config = dict(
    n_layer=8,
    d_model=256,
    n_head=12,
    n_kv_head=12,
    head_dim=32,
    d_mlp=704,
    vocab_size=6795,
    activation='swiglu',
    norm='rmsnorm',
    norm_place='pre',
    norm_eps=1e-06,
    positions='rope',
    rope_base=514000.0,
    rope_fraction=0.5,
    qk_norm=True,
    attn_scale=0.35,
    bias='none',
    tie_embeddings='early',
    parallel_block=False,
    extras=['some layers without attention', 'local attention windows', 'paired heads', 'shifted keys', 'gated attention', 'norms scaled by depth', 'capped logits'],
    init='normal',
    init_std_qkv=0.0304,
    init_std_o=0.0062,
    init_std_up=0.0304,
    init_std_down=0.00458,
    init_out_by_depth=True,
    optimizer='adamw',
    lr=0.0022,
    beta1=0.9,
    beta2=0.95,
    weight_decay=0.24,
    lr_head=0.0205,
    warmup_steps=472,
    schedule='wsd',
    decay_fraction=0.252,
    decay_shape='linear',
    final_lr_fraction=0.02,
    batch_tokens=[32768, 65536, 131072, 262144],
    seq_len=768,
    doc_mask=True,
    train_tokens=329400000,
    steps=3148,
    dataset='wikipedia_en',
)
Each number is 500 + 50 x the weight over its row's rms, rounded and kept within 0 to 999. Layers, rows and columns count from 0. Numbers have three digits each. The size before them is the row's rms in percent of the matrix's.

# layer 2 MLP up, 704x256, rms 0.0733, rows 295-394, columns 0-63
107:440470464478535452556478511612563540565523497375589385559571521437533549429443511558507542647529485543533512439525447490519476426599459494503521384479426577442551523493507570468540565515556512
097:523431394411530449483448473428504474555429541480497515449446490505482496598544448430469512465489511599557463528544520580536466503453507515544533506496502527480513543569485590472482466496526447
106:542405563436411506474573485522477509481557663462456489586484437533524457556517579574500519566489493527522464472501498446542532506446545469476521466479462479566479409519493595542531578421515484
102:374566541524543552533532495507539473457502404439486450554478540470504466516458495573531428480484537581525505475493478517544551480509542455578461590495485509496542455541509490529474478462497509
088:531567462530501534530442525388483515543483550370430507403503556515510416455443454451496435463531464487533490497507391503498505475455523575475528531407390547419516484537546558498469493526580500
093:534508474493435541559492489456416572544507467567584504498510514470443442448506478520610466510563542551518534496461448488579542539557469531519495488443475397600534490460505468479480583527480406
095:452562553450462443463515442504482491447463485520530507435455506546476392524555550504548432502432425465556503534501468376530508527588485477488522626416480514479458543501453436534539566431525451
094:450451391414488341464537477524519495440550488303406442498457568506497484585546453482469427521524502565464532506482541487443572494494520520482519611537419555523466380584505451589457487476531502
102:492469455499566484429516567573489445485480436520486482495557526619450594492544516443539598448414431505509627499544474425448468474509530463416485495539514570421481451474501543475550532497621494
101:528495510540503483471514464417479516473435436482434537459518425521529520531464510493545541452443393505535543383478457419432483535365483499495521592472526539532497426414489469541588466524542471
106:474414505491544456546557545491506536481520482498534545583558441479562536544522565613468477475502466532530451435557510467466539420535520471538436496562571489466517358566473567489430462580514507
103:496521426528447483513417570391501506571436481537433522516487508463527521525597396453568520518501468542525478568499543572532444498533487466488524471474500495421481577604491465551551481445563505
102:493502444474456587438507556403465352567470579363494498479466518483449488534487537515463535552536576509516496589516420533482455470622476454554501347400479490588499583567480497472490495570518507
100:491436498485577466460562508533432507489556492527508481572562538545528531516454468452486593519406495442547470548466488518519482606446525448445533482511497487442437474536531565611497489530540562
096:495484434541520485524458458532536471447420618590424545420524498475357447460570423501541505509545434505388434502396498491545517481397427561499598400507519394518546516555488480505376441554583522
097:488475560523509503495509467510517476480311498597538563462501498493526549541526460530567520442458477499546617470491554509500511450572464534613476503556418553436492511442483471551495492551539477
097:425463442444417525474503457608574571560506531437375491457530435530566478438512487439450482559525518473423496522492516511461469435536528545575522545491408549536539455553459545554461450543413400
103:580501516570496537609448447450500472426509382430447493459429602514571541458494465452445391505464451606553512381457441535520517498562459547476501462457556467494461519489464544457600513486474469
101:472488395469463507533597466449507485510428525408487375511504547515477548453536507518444457438569585527360462575530557516591486456460521500548454483458492493512532577538455474493494590494587508
104:498476500546552452450444460499484534485457562503619519481401576510497453525399543523520435612502440436485585525573538466498477510442469389541490540521453467550479551509474520504384457525481459
097:522479530443463566474426483447523510469394602499539412482503608581562558510466553423507531460498448438489488434578505540531493534439509480520568602522577520482525477479511462531473548514502498
093:703499465466452584548516536512509524505570509508569474469446403521499445478521518544554515513469532499469452487550557486494502549478418438461479532483602468459450469498501542485541463603557544
102:520528516568498592549539523549564405473507556561467539557480470455492467582467497488549482527463513592496660569587495471499555573570529548489439496456455597491454605532519447536487508432444363
093:517455536500452553491450456353447578511417526513506487506485489477478493536493495421450569491571500553459525479520553513633606543441457512521428558458503536507503482456494457562532544544500495
104:522447431548494504549533540448558428498573504560536502507514447511495553516447485456496521594483518437412448526462496555548506498495584534478490558524553510462502536452518518514498406440424484
094:518509558537572434479452465477468460548390434476417511456588537539442503463454420568588516441503507481401482543439496474503533592595378510551426488464570470572475460500532473402499574604544449
101:463551585529511491482575443472423501566504425547520493542544509441425472487472541420517528516524554529534542520480442494536519454598448499499476437368525530503470528547528525487445477559448535
101:530502464437430551497466472495493509496521391480505584507520513505523455471586384547476445444561502482589509486531464556474548550492426488528468528537500500428503431568522529533539367510526508
099:410504550437498466515465507470525391563487485573568412497468528542475573469486489500506475576558494545430512534491515513549486558602525477461478547528429532524452543520465482551453470465572542
101:468547554484528539471515587417489523458518415493513461367544501498509513488511549562511556575512543491411397534478455507438502565501454528442573442503487547579446462497480529535466522505560507
094:505516523532517443480486511507493512598569494478470542517439557516459582434496525450521545488491538512473488533446493554508504469503473481548490414483508561467484515496509551494473430452440569
095:529508509441522517548536599547562467447475522542514535408526503518507547439534485473606404565538443516506511557479577463440478386467487474573432463447426457576558510501519498559582503526526433
092:469517462595577417519458558492573491520496506532565517477342471569465450538511577536467542600462497446517626487476513491583452507425563506491560472549498446431472539580510525477464469490518497
103:466514538568456457589531342467523528545436448526419549536423452464477538482487504431510500511548537469516561475447471477465573415539459531477550568448476513522520533468523530531479522569514523
099:540546535582561564514433544501499471434417463547533533550653551506543543586554514442482511603462427495513474423412561442433486472565434500499457549488521487479531473534497608549546412570508488
096:517462433566424505553560500411441444534522568521433475457508530578518561427461501434441444590512502563608555551558538492466439521447540563533520457466548504512514467410506428511426481456562551
099:501507448487434597501538559497492547523439500486427521533413459535534483624462459435524482457508466523477427445502587597579554534513485492497520469585482550438492479545474455432539592614485553
103:539489489365487418574450479500442460481517524380525525566475564476446501475400521529500451573535572587490507435562493470403503456586468557448522571497431509522460487557464462454541492385451421
103:477482506462572573496512493545463472502475562529572574518564435514554448472481439537541519496541494491495480446522571420453466504405512442479424391499594537658451457461532519563561514396528456
100:458479580423578474486516462529559557454452425504435432470473559489503480536434592457543584461528487434552508414413458466472506605406514561487462461507484567518525595494516542513583518445416501
096:484569456573505539606383477512546446587512507554549423570509626530499547523463489528463458488593440502421548529480477487594525561526491579527563482521529569489562467520504462452490541535531447
098:337516474527518518462475537543439525588476400514540493516467510458496583525524575510573449592473500621492475506523443594537530690433476468491604585522432398471484464458521578467452521480534455
097:550503573513458440474516477586632498427587483474448462614505504470462531433571488575443540483480504496490513436508576488542542432529542463528506466511524491380509435472493466474555463503525508
098:576481461526513541478480436480420571442450509594565541445639563452520503549480515439496425508492555392471569459558530526513515492462536491495483508582464476425497506515497430524522457449449463
107:515485534556549493462528459480581471554409572533381517485491535478457465510500555459468555434498524474451409464552519503451415444479420424391442408467442499450458498573497423501450536520590506
102:596422429498464532515487421526481489575558539502469515514554477555446474433459481543535577490490534531452498557491489452443442478463409475458496553471556480542449462403480577531440357570528514
095:601472431550516474502485527521526496578448516495492464504535509472490496509467485520522543626460473452469473441507548500444483559495411448457481541502501442520569434487500503514467492485497466
097:479452469509450538536517465443491666413558542455558623410609542508486476479532502493466460479514448462518352483542472533500436525507416496515520555489364432505540414500496543486435406459546433
093:366529450493491586548505473495524447552576528526469481438463459499465540556527500468494446461485494609454461477436542611578494632439547516454458475467431387512540488626494425489428573439555457
102:610558553455423441414456476482450468467471441526467524534373516526546475562466392459494487489433575526529409578527572565558532507526380491546464462471490489506502495474521474562597492460552550
105:539461486517486540543413405469499507376462524428538376500504592466410465585507536484508523465502531589513514529529528546544504599441513478512417360511469579507453468474525436518548585472490526
097:468572542464494447501530492505502588479410474502529468558491517552430518491485495422614502548615537631476443494516580513491540555491486518527489539476504555507435530489489438463496526455482552
093:444558600465558454523558580534415457474510530461498574487455463499511474604453513442495579576504539461567575479479435491456422483450405499475567481455444491426527569466513543535513450450454551
094:478492524485570494537469570520429405443437548521551539437496568470477526608440512436610443505421479476452554538457486531476518484470531506551530430517514494508524510460455533543490505551615477
098:442542448554496526481492479540496464471507469525501526501469481580500474548511540486593533433439508476452484500434526506477466602519500434562625472483494468492555572413456589450504444546591510
107:520479563491515479408509514515470471500471553473572451492495604567457447493428631485488608594516472535551539533502465504408406550435445500497478413483551528485457514468560526568573506526450494
097:491495450522559437549502511455544540548483515499474548445498618501472529549422513606516483441515443473545566519451534553464477524586596504527465610490477563460445497479490577530443564455430465
097:491515507589532381530480496479540421528448580469591465495439592468508565409492545493494434468463479473493557508443360579555488557494449518483523455559562541499512469547467495422581408512481501
105:550521508503515436506547467505427510457339484457443583588505609587540475596450550478482395462487504519543501496549516565543492507645509511513551523409557487475492591465481539433471573469449458
100:492495483472541557475497531500482496443509560461477483467559524491603519458528578561492499389443506502563510490525508533555540519525514465523462446558408469496419587560478461504566556541482489
095:528443451503543592490469601512480549497521477517515435539429476541524525424527568488516530503503448478424527507521449466501499506528471441510503444526477499497457526473453474575554520509554502
103:538497527556386537530384565558512520568454468513573506551471470538532433513404476484380464545529526482463477448435414469541522486507551602400452445490479485498480501464475525537508456512513456
104:509535428400574569545439533485589490455474467630491558499507508516536447497445425527543486469467486453487651466359517523463443465552462544459495541492517532546526454516541498554437560481477494
098:445467438533434472503515533460514487447524459392517437419525452567456492446506464563510491586536456495445471478533523464576492527488494554480498521543541411530542459612483443431427496598546462
101:489451510532506473548533491518570483483452467510428519543532491508464632520480455524497446556569497606508418479501561568505516435585486485581458412476466520499437472459482440465574487481516484
103:509467500473496428508560489472483464514521564467549575639528493522443486538524484412514520522553436499390493461582522483427479444545446537526559461480443501411456483420475491476543568480434504
100:555537598407542503560528483427511547434520423436477472518457450552509487548374514538461472494491538476515512546552483526495389512508566536493550523454445555520479573526513539550571514502479449
103:598489531575506591629550470507408489526470507527403535437491452495442590542454481500518463443437565504487529534502514524516528541552451505438592486546452546521497498475505516463509407448403450
102:463494469511465589509501489440545484443459472451339478552510530493496537489494520515474463540509442476493569549483532507477406447481536413519455482457486543488485439488488491497518434586486479
100:493494390476502504424530434454494518616459587512451486486456487490467506475581555478441491517551528503503495491521574555514407438570517450576440483464532503516441521539526525484485538527450575
099:496520497468513479594450475398484569454597541462618428520541578469520515538488415541432500609488494570585495549555508444619424554497466538491506458527427523480497563530487585416381461476548431
100:549482548502460510420523500483561529460600573495454509535534507584570422500510493587415405562457422477468514541603516605457491514516601544502449544541478575474484527484484456470472525546482465
096:465485490508568447543557610587519492569443588517402482593475562529526472580483451389420543483479452456480446509422544560439499494460429549434511524526517531476465559447451505446482522492439464
095:487504469493431411463533429465470515562485477438502532420493568542582526465450514415460463645485423549491434457533466537497536467379562539429575519443463431471498466527580467550518452473583564
101:388474551613534459390450509599476536440486496467508484571529532498602549499417566525552482420481489478509571491487527532548471506458456569486461518614523566499512491450515486586538538575493541
101:552528523493508478470412471465478455392480587505565461458479548417480543607596467473493546495559466448536521474545458500514478508433463495514519532533426557570602568540456539461460494549474555
103:463516441506467507565555568436467417565539481504408437406576459484522404574446518478466489590496453522543534543550460470559491492504482542498520522558461523430521541455474426555563499541554444
104:481496518500448502471467494506544597586558441440533536457519467549492473548536459450575518456525536524567620464479469515530524542396566558364443469477471422519534465536500484551504504533452446
105:545491457457486569519515584536573602483504419502409464510494496514534486424473479539445648550505439440502447480502434449506521506434450628485543462484588482521527480424520477492558485529459501
103:485521559577535539422451553522528420441463429594559407407469473484514492425484523524416393609467452535473480568444537443527476577432494571557510449495513481442483508474460607543436440532505434
099:472567544493494460534459489495478658463425526401502558476416588446434521494546417451383385584521429580540542558427595607499511465468481508465541471517527517538486597475496517426538476510478592
098:342466439570511581379593516405411533487482525501449531453537412488495494579460540478508534547546529492501586621527518530494516492491464512527467569557420462508444508587454438503509479521538531
103:500527516514541468534501535441560504512545531481503579418535461474504531449513587443638524463486503628527541439478508363439565545437541485402444462461545480501530485511512374475494542484527540
096:500539456533481490425511517426419487508453478463547495432473447596501496530564547545422512480483477432447377522643505492530389530508505478552497489469531450515450567483505558481458479542585468
104:558535495465566380455537484534545501432445516576577572415432413458471416468453489512527454524491608503414407527560532518520461589448545447424347526551534389558512591532525583565525446478479463
100:497495628487468518448451560553482500516464558576388569556517510505541559490529487560485438359437486513471522569548556455456531492532534520571444557489506538575490536496509576492469547461472505
101:521512513519394542489463432499457455539502493538533572471427539533561592405550497553470605543501488424621512437469473550398500389480455497431594453517565503476543477468483535540496468524511583
104:467565525503529580544511509499498480437530463516460465489532498446491493507440520451463521454519525425509471538539516466477484521440492546493446390486452547418550567431521459559532562486509494
095:457483466525589549521507540392501526448483597545564408463428547507551519436565515507541501456548525472492444453559433550466501542507529515599462539451536434486538491516499502501547547462439428
097:535485425615588491489527609481520528575463486498501550412555533479489534461490443452539520530423428522590508511423560580518487429482459468457494544518465540508469527400533573491406552457536568
100:538568506516539611562498514477586549503488519589445504522469480451473475427518511532478506493483400486482540455484486488428557466561432413488570555514484518512526507406503505446502497459533450
102:508521497473501533550566521488518491437411427543599484597469574430380593441480505440507638424478567459467456501457529553486484533466538553410558458463525410453539570431515452474495521463475460
096:474533491535562522532543500480429480425599495488494541506479515591520513555416556541571491483465488420515433535508496416570497414540536506468583453445488565579477467509459550457534393387554492
102:491509495501545426501620486551501427580447646551429516522521520506485506505449518535490475522635483556496550513428443493374499534517505503596566500536500524457498582426540529446571446445441463
098:497474435503491422561459550438507447528446451457547425426519465463486487436473490505425434392456453476466562455512481424523501457457538440529499520506432552451434559492424483503482560543480521
100:582478424455404600467468450573396572434590523470404508497568590504470575405583505512517490470587513481476491447555620432485530565411458419409474572466507544460518534503503381473516532528482435
101:514498522507562440496535551446424526411551474460543459511416558540495574503448502490549453492371517521453471562446455547521449556497434568547468431554459440526466484522480550465402625453521503
100:582530519473443525571566457432531440394477527490549543445506493539488433398532454445456405397444505554500502559489477496439535535508568535500529474554540454543482522580426469522555542565518529
098:483488515505561450497499499408496432539462443440456492552443500536455494496541448424584459528516494486449498507466361588534483530630532529604468491485485549494443475535511544490482428575499636
095:478498498437539463460481469498531558452492663395470540486564453490442494498447518465403507496454519511489556506398460413497484530481501517421475523464531526524493583467488518394531522515481504